{"activation": "swiglu", "norm_eps": 1e-05, "init": "normal"}
Each number is 500 + 50 x the weight over the matrix's rms, rounded and kept within 0 to 999. Layers, rows and columns count from 0. Numbers have three digits each.

# layer 4 MLP up, 128x64, rms 0.156, rows 14-85, columns 0-63
485513536510472497516525445494586559523460550464635535485523361538346463508464513513519565519538507508492461478494462459478473541496544490537523494494469524538532553421495441590485572456560554
473535481512555485497532482488449484480497598503517495463593451486432432486496604468492433433581502572499584467428480453492559492519483416513496499540449504590573560406442526450477587513528508
539527536528509529502426423420520471509455483573518541476461480497374465352454588505632472481442456485479442511513479543472523474480508568561511492437364532485484470478459487609424464457436563
533555476472586475616525461501478540586476520498557414546454493359474611600474534500576558555592557480466427499563523422485526424518541545464477565513540562507470565591513527520626567592463582
530544511433448574474498542423518481506572452500517429483460443467544471511543463516474430406471454491399520420508545530521443557509532438423541435515479582562496392484502425516569461478490537
446580437558571477441488473464537479420478426424561517494553545491562559556427440545455551511517487554501535447450469524532506438522500580461463448539483494537469549513499486478514492513619367
377484453532463510487548481495474473523417516463528544499537511519501521469512506484536602481502485594491557548534472475523519545463555528582535491435472546457444554398403481497536469418548469
532624475449455493398460452597544560431512536539546575525586483447513461586517556524523517535488491543510551543427539502548446494560518501492552467431467496534479470476501572440493524518461449
547579470585476468458538553547540546532466545510494464472441463517458512557497439462501442501530412461509616361552531462460503474446455464550428432470437464493458510464451514551530571534500499
437454525475468508513506483510488444487460479417428464573475473478500454474516410559558519528488437528467542463461470472611588596462534474503462586524549453340479576541544535482450458422500506
481495503463508551470465484486447453448577419578410603566477534505464516536507474480452550498447517385533556514433528517497452549533502439544523461457478418631494558470484506503486570637568536
429500489482495512537539543489465483505514416520507524501511431515381509527539561492582439480572518501418465502564626475530515510462490510633525485583516418509426630577451509529486485545560509
527504446499541547587445555571556432476624536496548542501522355543562521482473529534586519458591524520427426519469441505510455573478554441529543525543470490488424513464514397474553501524524518
447496564519496491538513541480486463571465414416488500464449472577529552468473485539450507509516538483636474512361443490548496565563518600602514491451455494441596509623539520450489508516514570
437581454534397446516584487476607501550449443568564515503491467509493498529589494565511502502475459549422537450520468502491582535507421594585489461498502547368490485505552483510496518377447409
540562521565562431500474532461485503511466399499442518546452469433456434472542590500504508459465549607442530480530391491458446595481540465550548500485523457461479476445447563539501480508477537
518411407470539510551501527459508431430466502512440531590509407561480423458567506497482392512508450500482491448554614535485489491414548501404579453525502498433612452590518505526427415571391628
424516564541499439589542542524511487493553523464496482547425516434545593500505466536527461411537476506539434496474468528496561574533517508479423576480504481527550464413425481398559580509451528
482547501498454549519427482441546443521507508529577504552548543425408555491486584518538463493496487463556502482401489512553501560499624489380542487522512623528576482448546520506605534483536448
506481541591548510560447435461566572537372440449488552413461476428505545473500398518557563459515542589535470488499456555496455451476471470458499474406435418489528453510503459545615446615469513
625576511507492535488479438479515567441560503554468451480488396396517543485556488508499549499427475479549517533568494516502481504500407580544439366503490533475538523491564496512544516478521588
483550524437479514484562549517555562537493402459524584596518454469433471540510509492537496506356489486489547450479587504484519407454536467493515548523482511464583512529531533453550471543527532
436481459511449601368454462457594513440560513464565489471441496439485474466560453477546516519524533511465544501487587488448414483470642467475499518557502512508502560549502523427510544402556473
518522429483551447502611535396541426522409544553498508598526497488578515579468510527456489509584492524463506507576463535492432563509479396457510486485517480499532577479466464496422455552494512
400466472555515518529495470466507574495401443481423554546493510543477507475466572619531496394531502408504459401531396517495572407576540447419487500551434481560507502435473489508528565566408595
502504482538536518525539555574488515587512459446508559401432367502481518488459498523568515466456467565418538519452437512378466468505477546593527500477566653478441523534549543514419550455435578
501475517504473459484519502421588442545457440516561523507476576480539477525470511535529480445467471476501523418505450469480509502635568479478541514395529608569476563496617574372464443484523482
545528485488478459446515412475503549512610455470514594518375434463487531610516547513539520459449580485475569488576569520465416557548576557484513447463498457533485513515506452465593474449473533
484566516505584454502599461500470475404491606561523560522446541563458444465529565574501508477508468557476502453414413614558545566491541513498457437505551480526458485473520465522510534458405484
429521464396510507530503533383558462477452538432480535551468603559605510432503569479486513640436467442534563432563459453394522490521610493557518474478486543478589499494514489456493536529602526
460518452416501485496485497517485513518527517535439593493576511438464498582484532491509545473518415555458551463466520482563432549448474430539539487534469535444544587544529516482524456467575501
554546519518444617493567567477513533427569583514498586457475487538477575511377513464495520515583459463564472418500432502420503510505518579460520476543544542479503515499562474496438373464522400
489494477518491480534546448541470544461606478535494566478508431478507512546557448505433560490554491443494542469533513567470503433535495540378446570552548520524447567532414556411596428528525517
579510496490572447469518505521525560492504474490493540456521478441547408507536587443514505479528478446523518557544579509529485392555587498514499511378527564559397527510451479519494525598491625
427470536515515461581490404514492502474591489519450418528450400420495516564417341578472471562487471472582535545461595539572458574443497401530515498515529456467394512495513457600520590418541526
467526496447476487555469457509465516441412559467501534470516593453573471451506520623428492484450538523581530472512540534427499525483569508549446531588388440468474381404506487462522558525502481
548633413531561502489524543507526544484467465426424523456545551445578531418514560503464417418528537512470547550530465481499519546481510577405453600437412479559458526452429540449460428506408562
526370502447587576507513469542539389511565513545572449540479483451455516562572602534502545509470484393472496544549451472604463600561482552584490484451423547462501497467448514478521435494512485
574470423576553550499485519407508508509464389492526492481493534509479462496523506473526615504536364455429426539512432518395597455505533624449409449453452456511571513492531530464503441477505506
582421512501542484573505579494420558585453540528462498482524593492518541465567515557442521462498542503553485505500537544534467608492485487522439522450451539592519526530442521527484494467459602
483487477604521497462530597417559519552482474502442507558511518406571556483524418461488431472493549450581469473380483552426500487502491512513528525503519521510511494519585501479581513512480512
545497522519522525477487497530551457557396604574459575538471468534449556514500536529526556491520580523507544465504486570427589451546394475568640486402542519421525539495550515549375534538397585
478514427454554500454540512461516559479421579512430433475525474595583528497513608539564438441523432440505508503530444491503474494455611519441566545502521588434530537453574587591609420538616517
533514432438439573500491543540437451500489471553481537511355554531514482425404532523511556536520408506510529534467500473557421441534447473419588487485484539533525485338535545557543614532526509
523446520572387579544487517537434518450608556491538553499528494499462470475488548404497534546524461518506518531505478557449439526454519572517541435449445518462455502546522473488526408501576543
468514459550571493578479484491516462510497530533499524488512486356490514470488408593522443532517485528512584561517551559509505440543538442471487571504483550434505426447437511550464435483513519
426518501495534516460557475454503479537532507486544445493447478451528424554497403519504488513582432539423468467481480549543481532391554555424363509495394503459444541535537471553617537477512466
512442426511533431469428530446487469501499524510501509610457480419450429508482558492459442502517434445506472432527503521589515562469553505473540539458427587463472471414456405519510497485496511
548503519583512480445592508471526412536538630506511541490529390471395503574648450443439540549569540602501431505502559532533521468514473521550402513613514534611484577484437500496512506456507556
491501489481545498493508497408539436487606525508437476531378610508529510554424557447569374443512395504514554520406483554477512497524470525465535498542477527480515471568562563466571530411464579
472551570502470498475499493517416560443432479478572490492464532525537562529412496430373533559542441474512513413545544468492500508509602551496557531472519587562556481512469504486429489542560511
506602384454496514467469487517456550500494448438498543533580473485512547492521438485468525485529488466469508484451561458444405450555510451481442507539463555520486544518593515501577530465444460
492495493538464544474506480436511565505529508560574565540515485486510487507508447525470547449424499473564430446486559522381472442519543513535547484446574514598527476513530585469425591485592514
603450445416489449517503511472530473479509519591561486533472532409522439500456462468412536465419466521470517462498455482488529485448438554537527514476448508523472410441506516504532490416533507
472495548558505483500510463496466542505540548499436551488482513653550537386441531423445526510571383477481507473445445489439535505433410612519522470484472492502423507389551429523515610627486506
462665519474504525423468473474455538510552566534531525473471596478415428499516505475579495508539467472593460460654529487468451440446520489447481574568556547513469480568482524528624503415444506
490527482529505554396514400564471501540442581452457545451475472551521497473505490472553532549468578561538441497479552547565492434546508576623543546525360425478508526458498504552531523499474496
521546459528529508503536495421463549497562430509467495462464559416491521454445442562453389479521412489509534454443517514575490434546515509594443502445478581442578484514461490490476604529544440
526467456618512468481474502368577523497479553489459519460519470468518477549530555504485468368566540581462478568438484564405604482489526485402535470523470434526496578495553523562464501521434483
565523514482487478571564468400620484515492504467567517544471568372550522511500517636529551435577575447524475554478498505477575407447470492531517454487487472457533482409469463551477416457548544
510530489563547552484534544541471508456438485513489492419594491578537565562478616510471456467537460564549587573622509502471514471476497505473532500449533455450400468450504516517447667561490495
550538468512524430527368580545530498468525497447533484546469547513572483466541573494443498526583494516460494487501511486425536601499553527474480609529538447442451479514434500532391510522516495
538410597490577494557483433524522491489516581501463495481502434428498544555596465530540490557472464551511500466490530517560482533499384500466533501581486449530458568460535534473443551437436447
425458482477497443450518511451566556464456509534491517424568506562520535573450461538548398531559558511472521507532455450507457511493452434525497472495454534549517544565502528534496569539647577
523624617437383417564465547535519544481492504539488468424472482441534420483446417643491501449519552409502568602473507504482453427461537472472520538515520514560486469572462582465482497543444497
518457513450546483520478471497335483551541500487543371544565555473493514506478356516510508529475452531509506498472497514514561402438472463541456471520551451555431464567471458492570528490396431
580586504492424500546456436415531553506540554522491523449466516505435539486475500517545540517483537531568504466482585533467476507535488445493526469509513453531555434472465503470475422503421386
548552507416455470442466495517545374545518498569421530505400431537478503537523533467536466488544526403602618508430475506435508484511511479642547509447528501439539516498516478519448501474537506
520385386458463564544587538535439506515509432475443500558513499476572457430533472424491452497572508531476472569547424522520433513541489458410446509518453470520470483477460481527486443499431519
519395495496417429513460530462531498429382478555640518540490471339631426398454472506463481524484612455507438562536550489528493527552429477477521442470510498451497474567421432519399479456568468
514567499395516498533439419478467449515554505477444560458559473573639526459524504488377461409423487509484549438526595543558443449558502467518541484512392501539456523529513418511502547522437539
559478552491577502495499438551533645436417572482578508528514529502491585432522527394633527482496462488532548508352587473470523465511447553606491465501430412477557531605423542504525533518477512
# layer 4 MLP down (transposed), 128x64, rms 0.104, rows 14-84, columns 0-63
456490532454496478557478428498481521449495541508455508507499555536521438424545491594561480536466444450536533495539456529527510503458511488447580523476530530527456540510474418466533487457579531
485538485605378494551410476538529441410539547484444476468467458475502537418541550564461546453538444482405483502529371501576530488524508506514587558545523524457532487502525482527532451413583559
488433496389507567550575490605464513538463497539512464568461518430475533489511522541486449560501532483593580558491463371478480400477455470553372476374478491557525474443495507543399475551443516
528420511477509424523511496487555437549489464470484580449425484488386466472513609586399401506439427491516414511418485502555505565519436458414459563457465489468481536527510439452499443495494439
509517509497449535529382469520445376477522514562509557564551472477519453455520452462517502554500464512553430524524527450380520505497508486422526496566443423465481516448504484471516493508430533
598480448525599523530495498449445468506575509498474479559418543488604572487414461552378464504631518504513459498435487521567501487422455539514529494580502487583543468481508408503570437463515452
517459596498535571567466472521464505510459509582455485453443330505445466463474484460452585422499540561551448569402538519590465488489492534447548511434508495561498476535479494514487398449530504
521422508570590530449525497447488498609518483579486427528439533524465434504528501489483470567528460529484445537516592397518440469525462497536527463524486549461458550524576440562584434444526530
475452501495495538518523375511484479453479554429458521481562541477395554490524459533537500540603509464546568628509444481554467530412429526458484540448513567428460510583485490423473535432525396
470515468504480513503528487528540568540569556458542441535552397492500552533521401471446458498418608568555444546518508499423454474570495517582490461435397601568454508409535492525445499596489465
539514468421461538477547478631455498432595487507489479573595555466438488540490428491550518429391464421523485519522551568459433543514517550495422499542426541494499461458533500523490544580507537
509516438520453504442370537479551408497490470535454560431588461558552568547537457471486493458524512501468576562429478461441473550423547584520514441455547444466481540612456548510418471466512560
490538490563428422429493497562499494473509503440559436553585500445543578649482531502473478544536526419481529516499557412574596529544555526512514528505545468510564539653499503470425473429582440
495495410511526518550447500531508454500463569426447487549531458556580485492491500507481471510438622528513409453608544594462522488513496493449455497429427577437521477406476447519566522518546445
588519486509490498558522527492500523545470456562538491461369528505506420493541475519474493533558413501379528527439478515437616498401425573524436531460501483408471452548523494448566492534533448
471412435542525480547523463502568498453542518374510506492434456500533574546533550527496452484514463556473460580506539603423494480475450477481393524487515554554411438504465512527422561481461532
477536514499517511428448532557453528461455517334377559479509553534475574483491439527561519567527395544565466556399367510556467533467414545590413532571568487506628414476562517548507458343458530
546596447535520484461488477512562539549501463483590443461494546461519568433574520584495442502540632452496448486409495444525458478538374452539427529475472497497591549507507460467497462435543483
497501506448475581505557407498547529525511563485429494583503462397506496502479459485505431450342528489595489467500573531506516421470459493497465436507542426552493422568515585624583502557561602
487484487502606542486506530543380394518467541519555502572446499510488439506533427506451479498440592580540487503493456516496560475502538481503492411518523506571580510606501489434527484563458496
483586402371527488508497502486473466431528503472479492515539487452506512494450453446547463469553551496483479515516524534561503525490512490563451505456443423537424424441503493531402550607481454
499449434570442454579437524455559521590541482615436561572517498489526466515498471379484495456504513487518541464452470602489414540473492495407537486492461560503404508522458499442451471461555532
484519507557393425417512586565528383456564467477535539491517520521509437535514470502470497526526573452479508570450566448457479524532632522433558507492513456530526538516516548510432550571534523
452441563474539449470622498462495540420488520473439502511448548527589498497405431553495492533503480520460411510455574499519428502450447492413485457443536537504538440533451448483523431466470510
470408417483530475572581523542525507499478579528590479460598452461539492541506530518519506497502540509490566529527594444526472429575441576548552545465457485494439486435527521547411421406471493
481457568502459495459371501537470511422438334557503482500521491491568415516490565489446580585493536580554497407491509422484446491459438501407608521473514501507487509520570547539495444434452489
523473411487409507552508431480338505543525551472473499459487522583597574465420485550462474504475511502394470525544498523586557478490457553491519465457409521398559505500539414485516478501501419
591486519565487433541547405490507517426497536470481609495415453562462568571502486506516483544439595446489534524491546472587546471548515529492479560506511490542512550471442419462547399502441502
505603504485502440504550545498469399436525583506415522497513521474456570476497485520546523516602489530496448382451498599533557532515537537458459416526568421530523471486471416478477471467492509
501439488517495484489492476522468554450394414493516395586488457462526495544535403548434544511560480424470492563435376593479436411588509408422463500484426563509498446577566448445486500471480531
482465439517476508542483469483628457487472545524471626552547475445608596578548606557547465484557514476506527514514517519459549531488506427437423473499588533481475512462433452530450506561474463
565416389518451429566512425482625529503414452572475510571469440537577426511512494554543469571550547562471502495456487576428516520446526457516464538475405496494497492517490550423481554475468502
467525628469390497434492505439506506519591560515530479534515516447461474505513491519410506530446508558540528462532484521528508552561460506498595499580393446490510492540562470462507539536544485
491521434482437596462474446550490533546503510453558577501439522514627507601433544476567475497485517565446510526565612437536498468457444566545503444426474452509528556573495415550403443583496534
492536512484479532448529488630457574533592363399594400494503627486555571572458445590533587489507489504487520524467477419596443504564527523549461471347471533543561536425432633524524547571507541
599495462545503543475473545505489434500499414462483430466614505519494570419525496561483471512611502459387493536505461456468403493478605495531546484474509475518563503533492388528521523375510518
505516496442548560491464544545505469555496440363479463482530466591515507532523510435613323488515493560469437551560516491559483457435386484448492506503610595440536442499456498556485482512565518
461454473437506463495503489462462528496410533580475517581522579577551513485481556528568408497391500454444563430432486509513519523463506391380588484524478516495521564454458486531459537449564443
417440504590434523578546548494554564517490661443434449479542449386457472483513461468608460528551405440556488499484488511520466598424441512393517458525557486525509508550536450534474464453542498
488564472453484478558519632601560584490451530553502591523484566538442516481516495534422526472536499486473494522459451520555527553520417526513563449553462452574493399484470530496510460470483498
528534529485498551474519521576491519525457471559564472467515483470471459485495446510464482493462550571545491508475442539431470401509461538454522431514556410530447518530504592564531442620495450
506555501474415567616444493519359596424533517442551607466468427540519455537542470496579483510488418631523451483400440521546487444449406497506515544481606547558467362489581512548453555555391544
484505424470458561468583481652455471433535477488517470488566487466598508560439486555449499441387479610488507444532539461481541501431480572436389514467459411558496477461526474530488511412524451
424466489501460452519439443576487527509533528562570534498545591506615470474433466436474531532474412525409563572403478521533532488541518487522544478512543505533451489554517461513455488498432547
471494531499480431508427545536493485520564534472565448534525520473487526508515467511512573560483462499427534468410539604495500581553579440465501518554404459464458541505509457589514517541488456
462465421467501471478465499554597506467420482523526479497488515484484472503412434525418524600487460486475497482470579490508598402522519449530571481523509454490558545536490418442527370490476498
491469418550458528553443593535499492513500538423495406477525434464457509538469422536522505510540474492537586453561455599562492464538473511485588397633553429479472575623476461446549557533582537
463465535471481442433500404522430458568516460512502535594428531440565454500447495509493443562487522519475408484579482562526511552448562497513479460464411527532520445349498459444574489464499498
508575548589380489588533540469469410483483551585488542531475504549467472449497547473539521520528502549587468449466457536512529537444519602451566503607517435434561434505456418445544540419576492
483533505622524538381469476544562395451553545567411580449547448464568489459492547473533517463464490491513492580465513497420491557551489549483451527471466513438453529503431416536484497477492584
488522602446461483540463439429451397505577504522490512520545569519477532493428432513489519452457471503525535487508446416456557531539573515518409468469444459604480552546583511497402454532546560
547409544559515451442432505460547501467528570565520538487467412523515494492576608397497438494471533530535506463539527472469528553460531539552554599446545456457507434499475560483525506479517555
478454458436416539475505502485455486412550482519514474523583452463473511521535391518439554404477424490537440522577413552454473466467533488442506490431418508547491545499516572509519501526479445
491522506460470559431481485394547489517558505563449575523496590559491384509527540473514536431506501515531539533614589512541521539480500495495545475377510480485468414577483494519510472503536483
559551520448557562435520640557572501506438494461515462476438420465456512486565505491497516524659558536420574480355501424495509442549516508552402485494400475468501528484472540539504444472477411
489407478489465502641541582480512527530486425582478430468532429519470473575451554545453563465440503524480503554405456564533450476432456495496529430530473409443558600590575435530506487555496501
391570525547454511509498514509535507551527572437540489485448452557514363458510453440511525573517492481449493428436551507603443491506468488565549417472541565491450554557496482479487469521543539
520584431529457476530536550501452407508476572581593478591490484488495403508559515556483604528405531525535442545485482427429489438586512472517526475616551528534527517486537520460528488451507566
462483467518448552544499428469494541540487476534564571590502542460480478510436519498502494451512421523519490518433387562479489508460560486479631444486571428488498531526542518409553477498440472
481476501472492553512561468464576648549543438447521579579507494511508426548437488592550365468394448448553540539554480449480514434528458485511439566458498570533600532476498500595525479533491562
585512442588362633518526503483566542481486520496565415507495477503376380408491479541480552482532555458503480559529474519453438456538563494509536479504472489539542493400510370499557494484538405
514550462551400434513513598508493640502524470478541473521536540487478557437476551531551572556481512484514439497436449583463452485507461474442472471505567508476456505464526475623470574476449427
503487474547497524506496487456536457510471502518490505454392525489476477456547490510475563456488517522554422417524543453480483454515522502558519400444453469448577494462469473482533456476527473
490499487422629452413466542579547531478467560563492535431477494552456502516507454443508435536537628519536555556459543550414465545506501486508497462535549456505525497459480487491489486446504430
573543480485545473525552460448539527495447511586437517456446522570497554599474522556584408503525540494516539502452421532451454491539544595506489521591482427419530470543482530569524515416478502
487440457408596564423532490551455555488494472528513484489517467491442550589431484528530453547522571497479460533541460623445552470437486419447437521520377564578544514427457532470529557532517471
416474533538447508464420538581435522432542456531522493448481456431434581561556540473498530568531488547458511497459507569559519399508422483526542466523558417487496432464525487553529493458549569
447540572539470509408513421494522420456451472519484568549422518418484510549472532594484548508408504531575552462557532492397619451599521465404517667481511519493537506442513462522445449425403473
504476551469500465511585447439468493483419501570455495542584402530454418528475551518494431544446535515390524505448453613528489441484531394527517428434416483501493504526507372505471497457499466
487463504555471645431584568491500445476481494486456527507460618551569370493529557452557409491508465550539621509524505462455502508487544456527430468528497453471568566578503555592460532555583501
453588488502629445426473618433575527463529499477519504453567543544447499497495441466556471514456562555494497525387442674507454538582477595453429505533496471488450550487511501484471538498531484
# layer 4 MLP gate, 128x64, rms 0.168, rows 15-85, columns 0-63
536510460539547519476504539525526456482453578555469558526537437556617465392501522467522461526558483529448525467563441478563513570483507484516480529522472489535564523510406469428489512391597555
370492570513500554548505496455516491440484431589414518521543485524555516494453460494509432505466583498357486542458552483541560559518525492471469468527524434520518474487490584472444449549520522
506512512491614461472460530517467439473547557536490448489507514542495576534542559499417484503569591452508487532453562477472505523459484408490450424592467585507500486501558382369379530549433474
523546505519472526476498488543452583559524499612550586459447530447530484481553560422548462516388435539494496507531542460534507410554484543516496390554439481506506468484466503554464563467526556
499608503583543494526548572555441475461592572476463477441509465566527534523545465419466512510537571465515548463455512566488486530473585522470473519544456565629524515457541391446530504448487454
501487543483546600462461536486537500493557556539535518528477407455576530422504441429414468480444476508533492584417597531561515561508570528533479452458482487540515502553457557535425527521570461
523500532480496496543542612530516545484574490458505537566509567506542524455523521525471501569524590567545516382494433498532484525514445540528540560632560520548555537518507495399544544480456493
524488431449543563496529556389571458459436601573504448446497568445523476497530520458512433536493512479542440488538508514438536484524503468440544559608454536452578536481528528568448489486357467
527555492533510493516557527581442457456423497553512527538520496444440523526621497574510457489494519381563454499555513498522503421588460566440472485559512504466542440519507536393498501521479543
528552615551513526449568562451508587567481570530422532450507394469572490474478581415506537492552532494441496504527614531400555513589480481553505470602451462504456495423537439525493433543478509
530545573603505396434433578419527539540602518472585552500458537533486476484546513489437494475476545523473494427511497512460441509505506554389502406542464386544516495505516455496391481512467489
464485540439636477456368563462488440480494493481441563499539525476525431363448520392503527557503513413504468485384555608494504522519509427529458494525512452515493504459395441543491530537371657
483533545553550532526555507554444576464479438594449547559495448501448543445444477534489506508525469482551527501487524553480519531609506464566456468432491538582608501461430484516447484619536602
445514630636507515498528532479476499506487509497432475466544553510494555462460452501489540484528514563487522504430511622452542552502484568511508484453531425490466540548512375557469429534471530
484563502440529529429504535467545495461543475515557469449391485512556445463614511434433470520516439563463544474492440606450446485592532566526465443508577532490540508430405472590526527534459373
401514454545502488403467651505533489371576519548490436366584412453528522476602558418523503509443384444512472384457502574524506492532649494405629508648508374493593508469515440392549502489428476
547470531549501554453434516470552563579536499449515556505552455511485457538523524488462425520566529511469566515535554539470510416530470546489519575564463554504565484446468504574452430569422487
491504482529521390492485565521486511502523605502497457558520404468472466432570591477516455506446503494502477448450556536437531517626494491466543488527520533376464505479377568501495562523397458
472415515466526489438386457477426477566512637573495521469471467484545489568456524500503394537534516455459484485564548507564515533494499416495542451523478461471552530420530454489405473521467496
443511591414494565506531536533441573349525556468528561518532475513496492447452579515466475584482408502496558568509616433516478449540557453428519458545542537552506466464548519511504476511516454
485521559563485487547444528458548572512574484546499508461451461442501578626560514576522526467520524454457555534501512552460486535576573470428559531597517506451466484467510549512546534473642457
456482488557569520465511521445507506523507621487494597437493474551508457479491534587487464537436542486494522521409502520384439478550520586511466447565397474506505442443500471491528421594519443
571525483501504519600474526463524504484517504545396479511412578580516495524515470509607503537432563474495447490462564499442468508560436532407513462532450543429563525511477494437503389487497506
507585556416583539513431515522579540528497520470527526350467483495446468570454455496522508583518468517560481526475522495599568434507549526363518523523611506455599460447572478473558618554434608
495467499479544535555509495519563510470517575524507561431499426479528499545528488498458472517505545415421481461528605526454466442499482537529480540469406469354548476466477566450491518518450540
451419590466516508584457506464386595578522479455506442441444545423526504541482437596471535492468524521474565461488481454627421466569514419517532463413574434394472489461528469498500527521456620
492510493487562485479451465480589466448483510456487572478487495514405450547535459468440509512583542495400567474493482541475510549446657539470466453533508451458451551453534489480503476422474489
452535493464567456535567470502446467431426537491405566496528508501500548518472489480569518474551496476513603443440551518542542517485569516468508469493477444554460550485530511528482467504478574
454479501526505507452565602525520409495561497535520496511483538523544482521519535476475424558490474577515518446530482500520503601496584539529523506532527501517559510515457599373525509434604466
480481391427590466457383490510586472495527472502528492477471549545525466529491475603564493515542493588469550521507504471549476490531461496478514450482462602407522569492486572492487465504459472
557449575519576474496414584414566489643441555515552474444438555363529407471477441515501487522486548506457534483476475608506558427503483397552496515541529530479554419494459486556442500479451469
489478542514447560489494624430552521518532442526449488552539521559465589516436447499555502552447534538479576482459514447463456510535495510526581466523520434516543434484578481428478463521507462
534538493578478503572483511550624537501447499499445505449553459518549479529506493599563514494549511493524404556424476593428542525571499445394486536594546515556513504470523500494505501519546576
498494444486647521444516663556498488611441557520443422501538533499608475462495487539553524594539489461426603508513414573393408512486519483445400414563436365433562475578538486471541467386508548
539490485472450491507517540563582501362468542509476414433493550476446535513537418485492493492655522454382482541529505581411518544528487454500459430608451388505517374572531422544551556553536499
545514543562575482503482624513554542482481548533397362538560467530556543465595552491526444561616534479536511528570537603437517572578434541534560412554496457572467446565574495553529433474451602
493552483505487463502510595545428519485482516569553547515380474534497645468533429563416504566570423508416445639572447723572515483546511537506468501542467462425493450489488517503545493488542537
471417415590578454415461536478526524472512480494596463477449499460567484416516459475429537570468535435433535592490495625367558447568502583446446431526496474574630437494476541497536475421433549
494590561480463502516438522470564506537435521560492507533536547532538537433512512454594530502536512520510496591436494495481497563500409518523462438479414429466508485469532534531540509504496442
490541542524535459455432521487537487474479446490504514514535491508495438401497438493477410525435474487477510502562545473547522492452471558544570434659574527490397510453549507529449479528489468
524493500493570439445481596514530462485557455525553519471488495525504559449433445436529493456536469486473623551485571609514461510658467478565520459507400541531419395369514425523471629481528507
473505536476545530452466536458496510490515473585412469401525476514400465537489432431503533523482535463457577652561439628463443495513517497513455495541571545419537448473550496481499461460477559
508484525503532495585485496492562480593539509497432486489431486486481588507500482457442443595572573523518464517519495494476540487605446500518515508493488508581561442494573493461500553555506502
482565497426623403395454495454489502528465522527488444525541552615533477389491423581469516583436527482457559352460499527445524544557571412473455451451507390518518435538492525469473494499441484
471552483502493517426432464469518430507493611463540463500540485517513479440428559564475549567564540515494470495489484452487491528494510475392522490500479566503536468458519500374518504455555466
398451465486511529465530541616489522499408530464496529523552446526483541508487507447510505550496430496530462509547462586476450561513535568540487392417569445534443526469504400410482474612539575
494507572506494484492588504486470579522530427472545529540501523427501487572470513502522466519472622556483443474524529469538577555519463499517481516519491408536480519496656413542590509478535474
450580499547477507607540536507583556376438521661504519526510547549484556521455503513610425570443551498516549521445473476503511566499609574487457430520486421499513534493492480417428524474602497
492510485457540562480533471652502527428539551451492532411507522474591482468564547572523529443474424607429522542513555489499478472518555558531530461488410579571537488453470399507453479477517498
506495414505601518475492533555455571434478525502396541466414510383496498580477512552580493527555488433531522538451569507462502492481450402538521464522510508398458469510416514510445534502474526
464447511437506606583538519481527520511537486542541460454509600429512423497448507540437473516527432458484507478413504494546460468527525600509581527485480490510588463495528536357490437481536476
553528501507505483554505493485489437491461534457517552486381541496519452474496526490553426521501504501473419528433555460547537614526507515495511499524583477573490472462445535501506470512469496
561486514470482434520462543448445448412517507482466434487423561508535487428547534434479578568567568455526436402513477475547495542563477485461528492538523503514490469487546478529506503538410512
523479506543507614455364562557491459536480465530448491495474637571531543490478452461449512467457454518380544419416521524619612581534472529483514442486542482571518523494634486469454505588473551
477477522432544586528461485484606526468453499542583340566532425432519558539585491511457394571475536422502528460494542505418587508563490455495498493595464528448527446504466531460470619584460493
445554415457513494560525472497544513436532472452608575457513472561533558450579563512502463512450527469419480505495479566502490399565452544498458515501462562446432420543473460428446539507560575
534535508431495587501508529496455487524573477450471513506497475510507441488531437417482460557438526460489522550485500559468505561551502457632566445565535500502528496460520521517462582532512616
424586440480497484459480494475558577558506480528495497578456500557514432508441515614550500399489463521492507480446446501469538490529549465513515443469489494463466490500439531372475445526457517
505450544441509519520578532415488576527465532536531492477502589519592483482466487509484477534555530449451472580569502517453561530567472513354512519506464502519598558581441503557534406485546602
505505673616437540526478631537573579532475513488558479434477467420502491493539519566523475475510534504458515525458602669524465469633494502475465417491490444550494502422532445477534638466448543
526472423511516483520505521432521567547569530607544445460533518528555509501498527320472430528458572490374469455431525517503455525482574428435582459434465448484410464533480410481480502514487528
476566488523563489536430443582549485519511442478437430420500545570477527473535529480433494500510518476480509535442501421521471496495571549469565504483479477446577435469497543528482524538448589
456409636467468459529431530592451483521582486513518464464530544441518549489568447434432486499495517575451473532444591518520515483558541502546535531581518562555415492447574505386475511544428526
495593551403494420456461524512396508568458569573576524428540484448530410427456516453464507451504492519430449499525447475498559516433542527502496492535508564434491522445476442522476486479542561
464509438542497442536610458435544509519561506540505473455495428512484615420589477535496541476511546508494562447558514510499438519525515524497569519574488474503516517513461447460478581480471577
492554462450545467529530494550412526512631445543414501480556492510476476413581434549577433540433483482554532431573451492547467551535534370542589408482568495488514549492480482432477453497518543
451543485563504493428472510518481492473461490532490451502369530535521541579431487545423514624641572563482539359547462580431438477516495570427478465491446442393528462459558455480563417503475518
356458473522525456381436490528534476506392500612396541492422528532568537524510537544489500549503445545420538451518556480450535486517459456575592474461448484540455391536522492556514443487467571
446500479421540431513473639471551399584459365528560506529507493498505483451498495550387486601604562498556463454458494590449550604542474441455492464478467493542551453547454459504450634539466492
579473458543611458488537493536524483436539623569514510412524554502481539507515442496461559536555486417470657492435559551504518578579526441582494373529510462502585508631437487426548583473567548
496532404519527512410545514534523554397585528521449629509515573535457572404518471484500538538484538686477596505494521551555548566465470522465555516613413410520417522540571411498490479465499523